Each number is 500 + 40 x the weight over its row's rms, rounded and kept within 0 to 999. Layers, rows and columns count from 0. Numbers have three digits each. The size before them is the row's rms in percent of the matrix's.

# layer 3 attention value, 256x224, rms 0.0444, rows 200-255, columns 112-223
089:546489484507410511514502498434529468565564490560517551495453559549487494500523533525481437493553493462480470501512497519522467524529498493496489503536557511446584454504524465535418486492474525492525494511579498500488469501517535490504500507558549469497494493449551482517586538509499508479493513521481556533572416467530546538525535511515
093:514542510454485475526459473406472454542563514570533501501501483471542445475537540549526457478485531515482532463587482489455510482526502546634467464523461537513474488529505522544508440516557551577431457525575497475571524471495509504491586474491528499454463481478517489470513531483486482431467503538504508506491502544420521515568447481502
087:531489519500491509450475512555526449438513491510432524459501468547450519467567506470505608530458574519512455539507545484492488492507494537441529558509529455563520466516496574470417433456515555583610482410498508498478519508512502532571520458473560523481559476481503456463513536457543512483533529454497503519523393534493455564480584460538
094:478423466458401513487516508512484514479443538462430530520495535500477507479524488511450524526455517532523539574513521511470557508547423491447523472499467531480515546417399546532450476519523552488522529487539567533479550558498489434445496458492441487553502601558481553525506489517483479537500478498460481461526509482457465547503513498460
086:455506501499491499497425458496512516514555581425461513503525483536478557498511469540479510412527513476518489478521496467522536469489487516508516503463519526481547531479459561503502522579458450555503471533523487546492486544526392430509507453510505428454536532522500522520564468528435454480513499552511507500555541442512537457491558464492
097:476524483450510543522531463502533518443540492472434473491564449539522519486518500553504488482550447513462507464483495505489491476573496366502516480515513499533512511510477543509548551527587434515480499541561450488487562570462537474536536508499478522484432521464469495531429514547515464536463510556545526529475427589472479470529531505494
100:502556529561552429511457443522554502431511506473457482524548436503507523495558439470529519500486510529527458496496540568529534454472494555475567491489512481526513501429542502583524520473605401483589498517523500507461526504469517508540450468466503524420489517593536541463522465516475459502528497490462537440453585463491557478489501534463
090:513497484485531537476549538565485543514541532475471459471491470449514534454503487532403554507426418604510503523549501493489492528557486566548491411354558495357498510505466485488501452496520497461526512559472489506454442545505531449533534473470502515529502547485553504469537491501467506444541462481543455533549520464512533460492499453460
092:496488558508468525475516480547572481552434619485516432511469551441533465481547550492540474550466514461433481500508511486518479474471496580510482520488537511473542486532541446524493467434415505506501471452547505479507518549525521467487488501580420483448513460500541480523462469514459577442418421498493541492533503470491467493483385526464
090:425525517498478479481509492490542544501505545422480588410506489528545509438483427468519503536515523605478429541548515534516542548461531497508494494548524536536568528475471478482463499580505468490532450485473452524477542502536535519525532476532480437522495514507534490517464495490505506534462473512428467532521467496575508569535440536466
098:501542453523460384485540438499452472509530483503525497516548499496522516525510452495493479457567535438460475533512510490503572474387526480477457502507466460486544425520511519495487482441537479466481434507495493567493488524523539529551442492480522582524425520569431499459442485506527556463476498526432508468519474516483487475533555502517
088:454545545519443471475483510466471574502484512527496502437516526494553517491477495473507487510502541495466589598478484475486488542489420404498465461481442579492535432591516511472486418522490510519472468502532549504534505510461511557485509486538526540468493513510552569494514582498496561474467566428477523467434454466437559423493508496494
085:497546475544498486457425492514502551428492448580559544568491529455491439527508482439537521526504584496475507539488504504506557437490542482468428570489523491473495498496513478463455467553493590515460480468463533548488531506490432466521419537542514539475510504511460532507496473570432507480527455518487518438448450534474556463516470530509
089:528547460540452405538446488496448425512507515548506486532457509520532445522557440507494526481502529464475578463504464528496495518489485540442575536508512471560516519421557522445523476466490499415466581485515512465481514462519506505501531415559469426484557569538458551544495551484533471500535494504548472508480412486422478552424446580519
098:533501509463512540511523493495502496545583454459457511521442564505513479535473458523474513489524514514410482554494515423520501529515481529471512477540449515525511494498457479487507524551520485525524497504513500482503491544430436466451460464533486516517508453433442462521441565552435475497582478553493386592508464500525505448493500470507
090:487506490479514477546454462482448505518483496463515459534538516542544520568456551495479547516426527546513507509476383524426522438604500589491504422463512481520448521509529505528494456484484533536532486469480455515464510419488406456508487529550529517562519526545500479402525550497597508501543544514568399504479473444574500509521483489479
100:505554410473499501520480519432450526468529505565476498496461514452564466483486506426481474528562507477537543460534560524440564509505492566544495485457483498497487513525419515465554512436457507435529457489499536589465509478525515539539456525460512463480489491509526505505459541542500509420417515466493437530534523536553545379469481482518
093:437473475487520496487584507503503494544493484514530534526439438484526518416478486454500537544443482431496525427483482570578500469507569536589541444490493528475421552503417484524582522566424486528495562470484515549455473497451531455515503500502536500465503444534533487512465479456492452519542488522474464525501482526505558462497555508447
097:529480512477471472493520526501507456445565470509524547481461539544545572496469509510420483464531525471512539490486553413443510511506559469489450457503486558469479427497535507481472504421507500481495488474538500579492552482486549546554398467493576565489492463537469537478456453529556541514551490509469466516543526419440457449507512393540
090:500513471514556482481515509450528560505463458512446542492581504433552516470506549529521482463416464546466579433465538503588463535468541558474492438440463495525479523531590478525526510533428529553526548504480492496442502487531502477431489499470569563459500439516467507466541451410528526431453497500515501484497473476525496528513490593517
097:535472463551490538435473519503487475445451546515590481490485478482537403554509495653490556470545479502473485455478436484479498493491446525540502435500524511490386510486473511517480541534463523559453492526409463423464506444501511435531436596562494565476476516480462423520587503492522570504440485485492530502529452451488444522492501511540
088:604490486567558546537467432519541587528606492438433530500482542461481441522482497543417512535457582484489490439504455508438524548551486448434492535443482418491524544484503480502470485453478434498518482471470496541488513507512514524469485530437459415534496567526516545481466551460446499462478506527533500496558526489424522431499506532483
096:543543491501437480454517477567517502509507502486569486484476443549532439496426459566476491543529522467507469494534548510518433530494522559498481519456490561420498490531487454521452473533498520510524512514488467461573548524506502543497449492545491497488542450501462497550535498526529434568540543478511465494513542493548529472462495556567
096:429494570571477450547519423537556488577497444518463508547530519529513527468501593468488517551498562515488494473508493497473495512513485522535505466530479547507545416478532561407552485542440463512498504528576551526488496473510558473467474505482417578489548534502537564503554528493480499521555539476516467424516499527572483562417509370483
101:478480480437521558461432475552452465546484532561524525530424549457553527501444464524529499427482475507475501562491433520523498523496457568479468526508510437529456466484511557506494441544497493538542463451517505506509505501506508508452535528575563528486460466514502443532581469499482499502513528533568509527463430493465552533577460574467
098:480585474543509465522517526471525516410513450469437523464532497437500523526496553532429458510416524500523492473486463523456467525526516621519529441494515547446537499458453528552459505462445487501506483545563458481597570525533487500512466525528500581478540506442537539479537528563481453399482550458533522565516610461471492518570515527499
088:471498478472437454518537472484510576499447514496506458535504560603480495451500496529509527551487505589507512497512491466496475459471510533516427503495519436498517446443515477504463460520539473508500440450512486488504484510489505485549486484511462579509482505516505468591522469488470487480601490468388576513500547536572527472481526574478
094:492491493472555451525500510489453512480549485437480493529470548459527594465532515530394522452482650419444497442529513474510506502518496469528512505466446469476585519472524470490478491479526507503484467412495420493551480481523506443562509510535474557498537537552564500424494517476462518444491502481444567500521520503502559503468531479521
092:419474452501524469454498553578472499561464474540480488474533436581467532500510560495443517504538513450495538528413501498559512503452482497465454434488521456524474529468496455403543537479480552434479546503481492452533470489520485493448460515531437433528502524504486498478525461554430454544489383548570496466522517486511473511414446524468
099:529486474550448512497459468521466506570469490611540529491467510529484422451563453556531518565483526522502453487519477480486578455549475464519549573465536562516465504537472514513586514421459508516493530497461482518525486581515467495444491479549531451526541542553512513562459424513458441467434500506556536438512572502533527574537416514473
092:509417516482461503510504534578467442525557491519410491492505523467478493531491476418521530553434463441498484461486525554528536459537473572492569573502514498488431485529538510500575512509430481507475483525527518567465528502507509461517511482481551561416552519525487509499517577509459423518540508447484454448445543478507482546504514490464
090:503465481502495544500443495464499501555511526423507591430496498507494529542436470477515506476445563511436441523504462554484463501550544548503519510468463446445506570400475468537498540442493419481475521548493530554510496504515549487513502450479507565406523450461523544467552501511524593455500559502498523443538519553483459528505505455545
090:418496486493513460494459460464487516514473542489502463567458506468519426430496534438506484509412538472454518432484532600480452523464423524439523510515502567450533488489474485440522463496551519500531510499518453499462518527501465531508502548579521434442523486507466504599539496528453520478518571554468535523533524542535532445549559504553
094:576517453413471454502484483516499468407428533478501538519475504505496462504468473448525486580508482504556514484535450479575498533448484435516540481509451503547531469557457428523487554406509474543524507468475526581520406513509543544459501461414444518499505477523530492496469474420576446520506509518485541467478525490503534419493533482546
090:482495530523465447564463536540499532453480470475508517496547461447475532514505481513509487535397502458438513518526474454453493554550535600485568388435457543542489488545542406454508497457525518483504479550431412484516509534488543531515435519549467468494576476507438483500536515526569471521532413503506513490449532512486507477495508495506
089:505481511550512496549464505434539507449444533494480461451449510518430467472499560515420447522595579536509457538560530519491485410456506456535473467446550532467566444478432463540461506512404499504507496462504529560583491545471450470483467543504498453520502431532465444545479551533446489551531476487527520562458561506487544571519520555557
085:469432401469523493485478474468530508460512488553530511445469478568493454455504532483490515499576512480494508545448522565437516430447604544489519522503531503470494493521471547496437538458493559571571516498472537411553495503470575532556478527578537485444494479485478501551482529492551470500542517531465489544531457514480530501526468499555
094:499510420536488489439532461506462467539418547534492566432473504540556549530519521560535495515511431426393517528525442505535497497487475481482497408456527528504540508456576534458492493540465529561524536506537450534507483593492498530496508527561561497495492507373449501498516480511478503527477483420473539451487509542458492462476519526578
098:594545483572551465450529510515569470504580531497448478460535465418531501584475520462472415570481486517551496501572475500519599518512435481488499508531513521502460510492485455536499515490465429487511530589473442541473501524539489508527553535507521522500483522497477479475512446476625544498497505538569515445549474519506406483448476542465
093:391482448443570485496502476458533547526520517513543475533531578453509504459432502491500461500546536525458609461543516507395465519502421463454614492509471568541516443526555462539506482491495518514494507548523458463474511459399513500512473478546474511495469561478477530511505486474497465508525496524481477541540486425508492491520543505485
095:506518461564426506533494515524510515519425526513563538496540404487499423497519498518472518527503512558492457490510375519479447473454508511497512464457504526493552548476544465457564586427553470531535451476458435539552537440487527561569515580514504563450510478543376537484405491472554444509543467466509546533505543525549488502543512491500
088:490431530483505458499457505512540514497514605445504483557474453499459488471470522494445520550524478533426442442543463496466519446537479468442442460521445447489547486464494450544472450539584467576503523474484594478481459478373507496420515521502468469477539455463530494546487562510544525505536496568547490503470472479533502528486518471499
091:583481474536546504563447480452514566469556518497599460526446465480579561515471511475528519490602482438482545508523516486520569483482513473539554499536480445462547510518481474472510538430527497478542499547431454517518464470540472504509420454430512559450525409504544493489442472441534485544478452542479582508516549430495469441462433532568
094:470540486512454454515451537610522477437511446503505493518525428455473474492526460534464544440413521504468495517474423491577489505477588523505515451514457491501546529444459469482438521520492472492546499498442486475507493597481533444503576543484461466480470549439476519501478499520480485426563491431504532579500448521547495458527446478476
097:396480456486448497472520528509536513566476496488533542440545435525520526526525522492546566469504493538486488541551515548521530479519498536474479521472483552550420485537461506476563467517400562535413529489469481541473520532446505513525475489512493527565544469465527517585461471495499506448500500448511487501504520497542568527485457489421
091:496466470424575487479486575510598557494472480462509465427475474509552497502478490537455482500460482478505499495471489539509494447464450542480444580546422524508479543561534440490464508399510431506487479481514527495546477468418450482490500538581484491489499493533500478438460479528428460540536486448573471494426493587504585554545462475526
091:508496493504395518525513508517492440471555520481544527526524491493456468563488497490517540529505473482499456484495492554561551444484477486447529454381406495507431508498445529475528511494493447542448556532414430474562450571544506534458502446559495443477482499520460493509459465545522500461475503456473495541512547557594512498457543503485
099:429533506464491529536430457515532444523565500535449498536504508537482526433592409489439488493487500538489525429565495490503534471531540523549494529512513516507546484491409521490500563547494496498561504507493440531557522431467494494565473530495455619515501540548521523442572496458531499426514527482463462456529518540442528518485536454494
089:486466471487463477481450504585529468508477433544458571514475448550508491492447509516502492451416509388501521513509467573490459430460542521509433531470445468512474477536501500568498538528497462548482560531484509464501524440447527484520521452595562489557528480532541464509570497520518492600530535479490524508516585526485436491452546438486
098:479572451492478483519446482464490469554526535573596506584526498488527485480433509444545552439529524553539432483500497447507480482477487470484514490468533554460513496453530507453464445518458480573498559485474520423495442479513532502529487523516471485530542543544536473496451466496514499536573497439524485569505474566504535468515488557391
091:473484491468562515469562522521439475534473518411495512498519555430483484492516459485527500435500484553491495538515567516605536491448463516544502446436536522453506489451511553524541484582497468453469589496519536425499463536585527483485531601554493481497473437471512519483486587474503492432500422502550415487549510457523519418503470530586
092:485501471498496506583447502453503464520461489498499527516471493474466526516497511462480538530521533451547481549556410448488513567463516500557374550492511475543549508462509503501473523597337533558525503485561408392540485450446487535535499541523532492457546500486535537544543462499509432456507527491511517495511484471471538469505528472444
092:482426455497555490570482501499448509512500446470555506433505504435577447495411529508521545440538492448542555454462528434547548474517509523552531539509513490447553435515501489473499469393465558506455534497526445490544481507462473521482525503483505514508490498481495514494487500547479483440502496481498539484375483473477444512491447568566
099:537482469546499489459573462513497501549557478500493535557468504494512435548495513508507454582499531454542515507548517460559462570425568548514505434529509521516468535577466468525521498429512432464457435516510548574499469462473485527470581464481608510537498530457502527479511542454520502507482465534509477503514482548526497503485475481527
098:531405519529597548489562565504487451525509488538506516510491469520513481577526535596506487465515510521476467454497449501538439468523525456525446530487544486549542511447460469479570521484423471531535558593470494496493512487403514517437561433498518526495547507442493508541544469482485501518496457505540442504501575467500423536516466424529
087:500434450532452588514551490503514442443524496546462510481492479543500471473493561564490495525545490497520412499511532529537475458524463499472519543492533511568483464489482548513524501461593508531522583474509526440502492498507478515394536611503461542473508455496536501532485418514570526528504506425463546457492433427391488506530493495545
# layer 3 attention output (transposed), 256x224, rms 0.0551, rows 200-255, columns 112-223
084:471536521459472551434495489500494544489493450473515577499523555469480449467537446509441508483498498473457472464536563486537396538394460476485422479511472548455460490466487453496480475543517455545498456477556486545574537448530481466474506496533532455492539463562557438442476480625439535458502518529475509472461460475480470487454572509502
088:544473574508531531497556497475583517570534565527524490526552508505466517424479552475502533484445581581532564479479520509514491528451544515525464540449543603599576467455481506546557473493520542520474525502542491560529554532582527562520512497560514494485547468516494508466481415549509495485571547465530493510479499534519466497460558453498
089:435438477538468521470530496430480449466456449508511491546561552499539486423459480510522546527486529498481488514482580530511537470534489504524510539530448543430491479493502532512560441542384513558491470506481417580542447488433506526431480548536494481451474531541473606518494453525456522544466520527472507477532571471516501503531504559491
088:438561489498453467518542472469498612522520497407519543432544473399460489525469465519479546422531467401526487501441565521527538494486511571532541511519530486534562499588527460502446469374542428467461526476519541483468450436583505440530484547538513514493558492472480528517509520522580562513506522550529468501464542501502538466507448531502
087:499554437512446472478559470522576497501520491505519426470470601544464461582512500497544573497499531442487566544517540480506498518512571526518506497510489499527493491488453608430499488539509541546494493523607474510526525610515499463498543526425450464492476519574554505503485523591471465465495590487548472529539516436480512479435493495467
099:472489501527518456558470555488520472477539521429511460548540512534556533542517524532512506487534455473467534466435479531448405502495498434506578544504439459459517526501491475472552555472510446519525530449493515477506452507495531506493549434446525461510529551533460389400530497411538551539464535519566451485513534499422496567486518487409
097:566553450561493490512546458478511474494487549573500440506471494544483553567534501487485478436432481458495547518484514445513490494568550496473525527511556450494543428520486543514491503533512551577467564557421505472504422499464551539528435490375441468506470483526476461474524442533513504509445450458506505512558520476491534508487562429542
083:500527425520430543521572539516480477522502526411525479483478495499453472463450545499517485524492531510484537460472496462480530576537472461533549485483496530495399525515447465493504560518432462482482457563555429523483543527529495509534521519483519595510520540479502550584505458486478477465570531402448530517490512481498497539527464410464
082:432471485467450556581485524474533516506538451561460512445464476449503497456549546443477512476522511411513512570496519528542503490515511438562449489416551566534476485482470458486508527526496488488523533508536534538482451577494547516509468560507419467464507541530501517426453516509511487519523457435492505476468510531520465480516616487493
090:416492466399469491526531476461579442409520514508482411512508530532536551487502505501438557489529535567447559538530485450448491541479504453532422460511493465559520521514475530507473450535466504526493513468483455534584468476531552462539538525464514448516501611507558499497475518484538476513534511448444470570579505452474584492474497498522
091:474461494460496439490464508470537479507559493521554475526487462483502500515485494532530483497458509488526502495477552436509497510548551452548515380467542517494465490535420552479417510560607439528456478441462436427605536521532508515476441473490455514446493442491540529489478504485480449426489533520458501532533524510495461549460506508462
092:480496401424508496553496443435530550587545476464479394423558556485509460453482543521540517492472496464494508514483496436484549516451486487523525362448504512540555498496491552550428459527473511469506442508496515477494561511478540533565452493508498470499428471480464524529495440486588463506499496534534474552477438542555484462447475488446
081:530550469453462536444517521493508524483512449522437541506508583477482529470538462538524482546469441461473519488532470458494501514505542485486423485489561518515619461451498476542460470492539493457487495474454434518519512498465474480470525530476432483472545469391473504549491584516514496475546497508544411518492489566505511454530503469502
085:521527449531511525488533449509517456518541594509466493495491550480544518481514500621480493519422482523463463477491529473539505572517515462522508504464486499465444478395498481570487535497476481486488536507540572519520521565424525508481498532486382507506541547467537550449458424523536480415515455544542512521496503484477502469517430446443
097:450482542586513472445505507424505486587469507386495500509559497526503483509462461542491469528544503510388479513438592485525489477539477505465473536481541476526490551490534521426508548492477486443580512492514498530483553498424536451448513527548562468518484503459480528487510524556501487463489564473511500478537465471479513541490496490417
095:558497431536495558484550507479444473540479538489502478576497495400614467517471515513495516499498564539541483506537499564483512418508505550513584492493547494572452542412534509450465571544489463512428492525516465543475442455478504490523530481484520583507576465525573509450520515579517515452490526539525549503528538466567432546472515550500
103:560488474438562456490518484557488443522535497522473462528536574479553538508495460478493537498515491495549503476476467544449519471545547478503501496555516456440498579523480480514535458503468500534473417531503532445537593540441519501541531505480432455451531409492475477499461510442489568472488520535517486517491457523536570499532500432378
088:454505517504499509511408470552452427536496474492507454487447499551516546572421516479470467493421490484476508458489520521504534515481548471505427507484527517517481440477528409440466532438487508526538440482481498515419477505499561465505538509425437495532475458521465544496492529476523484457486530498475488567475527477514524500435517497512
095:558520539543521381493436468491488502468500446528624504553477496500471515504511506524504509480464577507488500544553457493565522487484581522535494547511589474498420457499494564498393528489533542508481484500501468533511463473530479530407443526511514493551509437534527517555518494464511490471501550490473468528505517477461435500495484387497
081:446469513468513503490487515468479433491516474535501499546503590553504447529517598492476522517477479521539560512444516575561515427505546498481527502493459490510417557474551514502505477527461530532460471432550481493535506597492593557553558485541514510531531536508515439542506489578490529425527522549508540477552527502503527547477491538496
091:496531508535452510546501457478507498463486524510444537534559478481420449446478493531477549554486498442549463462496483498569514479417537587480467511488507507496404463476492384481467487485471463600535472493522464561493532461443483606411545436559494518526517517483458541556452474479480561441570484564566495459508522475511497485547457474479
087:499498438564525505497534437451468451487508558504467473466499573443529500559565549462402479437493477428528504601372536493502531482524511442482514558497489426512474568533503505521541469461503489478493533496539501478481569501405484468491512483543453486539553476423494453497513531458532440450539537505527510469499496460497453415539527596511
094:559462502525448527416473458488549509476429543566513507481496534482446502501542480453517399507452526486550461498559452428520504506511452559521456476472501508501454547430444476504499461459514474534598516505528547486455577567496473568513479452529520538568490479512494535526499501446418459498581531538481474470495558523571503445548521521448
097:466478506506427495527538510503487524359491512528512484493486496490516481548471572522523480440462488463545489518444503538513557529492521463407510527534538498509466461554418466509592560464493449496484438518526418492448434501503470414502435508453479516464489546570492509461469484501522473466448526519544545509543508513486461470533560468516
096:478530467417480606480481484504533479544513473475487499536531479502457497460536410440517533563482506488491503487534441509541473555475511482501432455440517533503575521492490479490466493544476596550502474488510483494485415498500525470542467474546489435558500487453504595489463503529403533490534473557548480438542502520575542501475538544532
093:449549541501475442514526526481541429494469504497511516506511444525479509536533530491465468414490450453524466520450478484464521620485471499576469456553541501542525512490523468453531502496435512489448469549514491482526524507447479536507469502419482399448514495561527396510591476508519469489528537495481533525539551519393500463565446495377
097:439479451500378476503461553526529470437534497554455526524547490461430534460479538522495469470497434464511524463527514459500488445440541468444511483551466507499472563528462486515448500494440474454489454542484368489459458566418549420530437457551466528523436555500518544496481514478501489448507552499486437497493509512437488463480505508444
091:502472519473546499539559489460548516465466433484463524427490549517494525590524535494500463461516494493518599560525484528492525542426505480578495522491514519483493468517478569558467511538439479507563509480416497531528494498528574491558449532504513509490509494505552492484481490462524488484501592497432487497515560512531462546454473470455
094:377509529484553526520507473556523549433447461518437511464474476525486444459500469496513443510479490447516498546513533478483462500529527523518476515426540502553455552487520484544471501586531517517471587486575621431507531576499482446540504546472514501460544486425507496503556501465500519524534495584504500529537546482547529469493562522520
095:537443498474525567548481473500480461537512528600484444479459551450481554531523430495423478480464477473524476470481472587487548500541473500531553616468530500512483536457448516440525598497530520463438516457492562509485512485422415505483492470448436526508587447445525472580462511483505483552510472447559489478490495469482506470463514506489
091:565530527583504487541491525479456511484502521545510555561504461441459552512497525461540500514475491501518521550454546583497514514529472490497540548583536499458507475554543458459522547434468507475418490500482487498438499541489437457444525511499480445465563402527530526472467507515496488492416490506506449449488515591542439500505557544506
090:497490461555532501564433498471488491428462522535442547527547477507444460513492502402527447493533549393522452450477434545473594488432467511423510502501492511438548474581527512477456570411495460559524481549444449536513499478488542470464456544452522451482520541566469476462491471505513496497523499536532523409503453477437503529522514504553
083:467512476529465470480437477456450437563591529555441567522592585500456548468484502558440435442486519441504463500447519504514474520466486506568506499514510564500506507534534487509515492519465462525527486513524547493488470533458533548466517529491365548506487510513499539459500534561520446504444554426441481530436475506456526503544461487459
090:514461513564475478546511523568500487459543514603516565448470448467535469583502541553481456458474494473563580470529430412482543458486517490483459554523466469510489564509506524495513479453557466446528507461413535482529463549511509511544525445462572504509502490598415465549467514498538580481591471585480474479500493504562441487488502504481
088:444421500468557491497554521492466480433445475521527461514591431484431481484472569522502481482583513554526556493502460520455509505489494498507458407465531531594494472471504503494434478558522518463477564482499472456493506504586513556511427546496542487472573468448494482478532508493490531493510496520424535495546528520383439442489545554506
085:486465522455514496440493529505529522476499487432511501487523503470525528472492519510457480438545470465507475595515467529523471555482520558494507526535395555440529473477524405473541454523535538527517499511538447571498557530438435484486490500492451461451461435506476489585486519467488546493491462456480461497527501475462607445577484518477
086:529462567535556485448454496559459460538455494547459469514529432494473478432428467586503530501446463461456477460620407444493525481458436562523443493481487442503507536440514459497478497495515480463432466491471515541483545459452492434455478487518445491466500464488478526469522501496514533493576530563465540469498457499431468518417498539470
094:410506522471514498497455528520546478531455506507455485535518548623427476423526564463483501541474512513472470455506470468563492524498519531506523417410433503533494524572570461449465533554522575580513538529491548501447538514538477536466412497549523446525493454544495503505551410502480490482493465484559491529528540467441495442526492459582
095:498444458522570482524493491517557438541520516542485448545474534537548505487554573472530600533494517492556471546449467573571542456468471585446589481513517405453476576493474533527483481521467487517522514511507573504513527447519439584518551471461518518507501493563523474515547457498489530479557533490573474484604535472525541567505574508543
093:507592491459511478547551448481503538482518494499522484542552487529464494494541553454461521513502490533442576540597450515448477538483483491492424468579502532534527456467458488481519556482557498494487463515467435554518520521494495498462519536553544577538480560563517452444416503449469517566438526535535479449520498571515570425476481521483
092:570509480501459564491401502535529472433551512582454483539547480560488495499604568536511482483484450494508472464496441487486547510568560517532538544492443451530524500463448462524471439486469463603471569547469490444446463458486574545514456456484566474514554467520483457540484557488475511526522503521460471495512504522513468491495513492557
088:554509484525508563549506575481439506436452547517461535466507490437574461521490509480433466467482471483468550510490541451441470469442499555473473547547492460540426461428554460469533549529471525441512484505438431487497451481482515420509470573483470541483476501513437510465512447511467540548565483425478533484495477470469482464562494491511
091:611437504451577516501541447483523451522464510493441467471513506526488455536569529504487462452483520501471490516533452466434525497514506540489499478449561425525431433502507512464431527474503522440597552469474569431446492571534475537449514575484549490454556427465439437500505544480446539508521530510527505483534479505571524569430459469481
089:426479460501574584466449552540498463469521531457484448508529500472451520498469584506474499480490386527497532544448523529496523474537527435473512429543468473544467531520512500501512539502483511495442521407497434501543511489409618481512499527493453505448468431424477459501477463442497531440548525459501492557513547507472483533584414574525
092:447467529480468509524526451512504538506518459516456498506555523497473456511419472520561505570466487457517448521512528554579520533511418479541569526494515565538479477513530434499550482573505513494535542482477498540456446536524500474516529557435483546452543550506538511576508434502463423569483463533476522519533568488512487481511509444411
088:508524496515525524458491549545495480488515525548506489524471547491490514494497487458493449559478506519560512462517577550538509518543459529528500522504473484490612601448559486532505468478530428519534423536559479536490464456515559463506550550496493444533450498499505490471474556532479531506527468511529507558525486517505594547504453537493
087:535504484555397544485467515524417444497481494525391469445508458478530542528492570472552467526442493445511419507508514483524540444570513526547553520481498536568536507491553529471542538538481550557547535473516476438526492493427536504485523496433471497517453537543476485468519500506485494514496485495571483427513490507541453512524528538466
089:531378483554457515544595535483473485547524451482485477530534482461476461553510527581546548419543532497513529476522492476493519488555505511495488483457583577472476545508445493459488476497524500481544542513486452470499455524509516436520484460524553532510552437544473486473527510567496537440492558532435469504446480497542423472562560465480
098:525414504554616549478489474506429519471423422487459578510545546466441461456451484499533540440474503433514439482534509499546540460529434494459515499438513511522592536499461452468475503454476394542502501551472506534499501474483501497502458468540493469497511450556482551508503432558564496491475516548488418397517487520554382527430539572624
095:501549531505425509441448469594573511523509526540493442433527461532498420460500445490493458576487461586455469541525446543499457560443514409512544501513545462518532515483539487448522543480508471438502507550438512547483535446513500520508490441518526567493479520470488498528470468533496434475533514538473509460477491546527506512532529448475
088:463500510470533466499491497473485498472530474504494496490428562569495552492541519449425481534443516522502511498487474496502435446396465433518508459452562496537468511496454449466519510497519498475491525432571520566539565555536485514579463518482506481458462516458466533456499410497449518456480532470472532420490504529538529474557486483539
097:444514547448472491536550521528478513495466476517484507480554465566496489496464514498452512430516511511501522505560474486460569504434520465571465463488556580557524472485484464521448452493485553476466513603482392527482515566437464530492479442506533449456477501502563530558479483552482450482544526437447449494514518564529494435497513495451
087:498495484506591525501487462464541504485451480490451489543428475543401553425477526485490475489432442498526443603451458565534417530545535498472531536457521538523554538426538526500522530474502523475470477473517475494503509610438456505491566502579474520512508448533515415509511506481434567478487510526485480461522502551435507522490416447453
091:569522460505561515588488482493514500542504525492515473460491535531550506484411578496476516506523503581475481495451596513613533531547501496531509508461467463520478542563496540517512483492495537533525457492560576462506541442490450601488502491505524447502553413566492515549452526583524506428491506502443472520477466467534485515477525506500
093:453537539566533433567487506503532530448458401519543522511467490533519487464560544446442511509530472518471484445519443492458457514484426563481495566481533478538447494529541506426530500470574471491580490492497550528538510508493434493467460478501506436478466443503472458579490494509474533485566504523447476553546524493420519509441586449510
085:527533582611487533488511454513481482492537493565452499493403501545424497471457506561466480521463457487531474489514524478529477520507545522520556591516507493477504523489464517481474495474523418482497510455519431537456532517471400534489482494552530461545562537544467498519493482497530600506484492424478462487498497494456448559520506456513
# layer 3 MLP up, 896x224, rms 0.0634, rows 0-6, columns 112-223
101:495459486441454489527449499503501551539463500462513483512534611443549563557494452514454492503504414550433470533480524584485524456436543505500527480497543558545519553413547419438509463481473478523499454522473448438554546459496491419447566449442511529463537563510526506525540531486517475536434524516459530519403590437486478492466494486524
110:575496479493491444459468523494526497544453507516452534471565555454541529509539482534462470471466516452564523434591475498573485500486466564510486554463574507601428529501541489520440490571488470484486470476446534446421397410519522438412494494443574444487520538533541497530477565560550555534560512563536530548503483465516507497482469493519
097:572538552552526558507467529431473470590524520531543453541458505538501577478577531574486532471452517486477472565465470456522482484445541515521476523501465442579475513472511496553512451509498482473485465506469499472530454582459547491478575512483519562497484454514499484405515516475499539511553492552541460519536560564524490570456494530491
099:486501544561513526491530467446490431569498462513524539478464534443468527417452544469480514509463465584533559482520443490481484533510469528502506546571511443510494424442537467553483529511490585489497494515520516461530529587528563451521444566542492475497463514492469447482584464513446446427443552500516553483551512450453438540504550540512
102:477530546477480456539523461540522519499458502520439571489545501602425433567466567428410569520600455566443504472507531515445555473519468550532510500438433558499514493497481504454482457490531493553485463481476478487491537504538471504556502560448470464513524582541550459471570530544481536479480385511510489541498512543447483538488480463548
101:583547519396557566496473557449497537504563493508571465522493534497431501498540481482528450497512603478480508459551433540453423515525543526500519474485491485517492461468518507502447505566500454494551500467534531513536516548512523484539499559546553599500518494476477485523473507555489453482481538520582577501529500533484483503490541446489
095:530517490498513482461505493505536505519521485522492470487543417409498543540501481432497443447445512521494544493455556513445483467410529501530552542480456549515494477538459556474538576590572529442507476529502470494535444493427491428536460458465520493459436436494448523474509507539523523479528546466494556485517498463486467473441559460515
# layer 3 MLP down (transposed), 896x224, rms 0.0633, rows 0-5, columns 112-223
106:474488541520495489547488509479558489478489504536558533479556454426458531460490550484526505454464517554570553575493441480485494480505516497483525513534520520553477553481516495566473461570446529504543509450518574485428503478519522626511465488542517474451526498493502659520442508565469539559496503516482485524502467523483504541487507488551
107:538524503559499553530579480485448494429506463476492562470511470467506495505480525542506451514478488496553502519465456450477527515556467468526510429476479446490486472515531450451535440411441502480484516517485498540490477532494495490482509518490545503472496500475537438589500455478532545461576479484465454498564507511456567467388553488521
085:440472543462481535478513421502454526466454458540447525469581444485549512508468515503486451505534467508570500462498485510565496473544422501448520489469497524405493451556493515450483543480521456487545435550588490532452558402495503522457458522509453554460568524409500503553493526466490515505451483485442477535533493436463446471525563436499
100:433533467488476494494506562533554527492492485459462525462543478537484442534522554547462561545497488499461495523448503420560448495497443483489454476507414443512585515537521515511490475412487477545574543431471450471464527467499470481429473415536501450519486511542515498485436501509525481564460514483413456507494459496518478511535499434524
102:494500462521547482500512466465427518504533484444537473415470511566534514459484423563480495455561485455524543515389543466533476479462447495505436559520497445485466539549556468547490510459459526486544536573592484475435524468469468477548466433500534501478429498479480454487470522492508424499541593504516473499468495521521449522586517403507
102:447495551533460489527569547553494485545515524557515548517440501502514460470464474581510553401459501527499506552491473501464535520480556465468481562496523483489502465560473486562579533498574536437426464477497545456505473499529478514540538524529509495538488494528542566606593554485519503468466469535537462576485509416492581498530464517451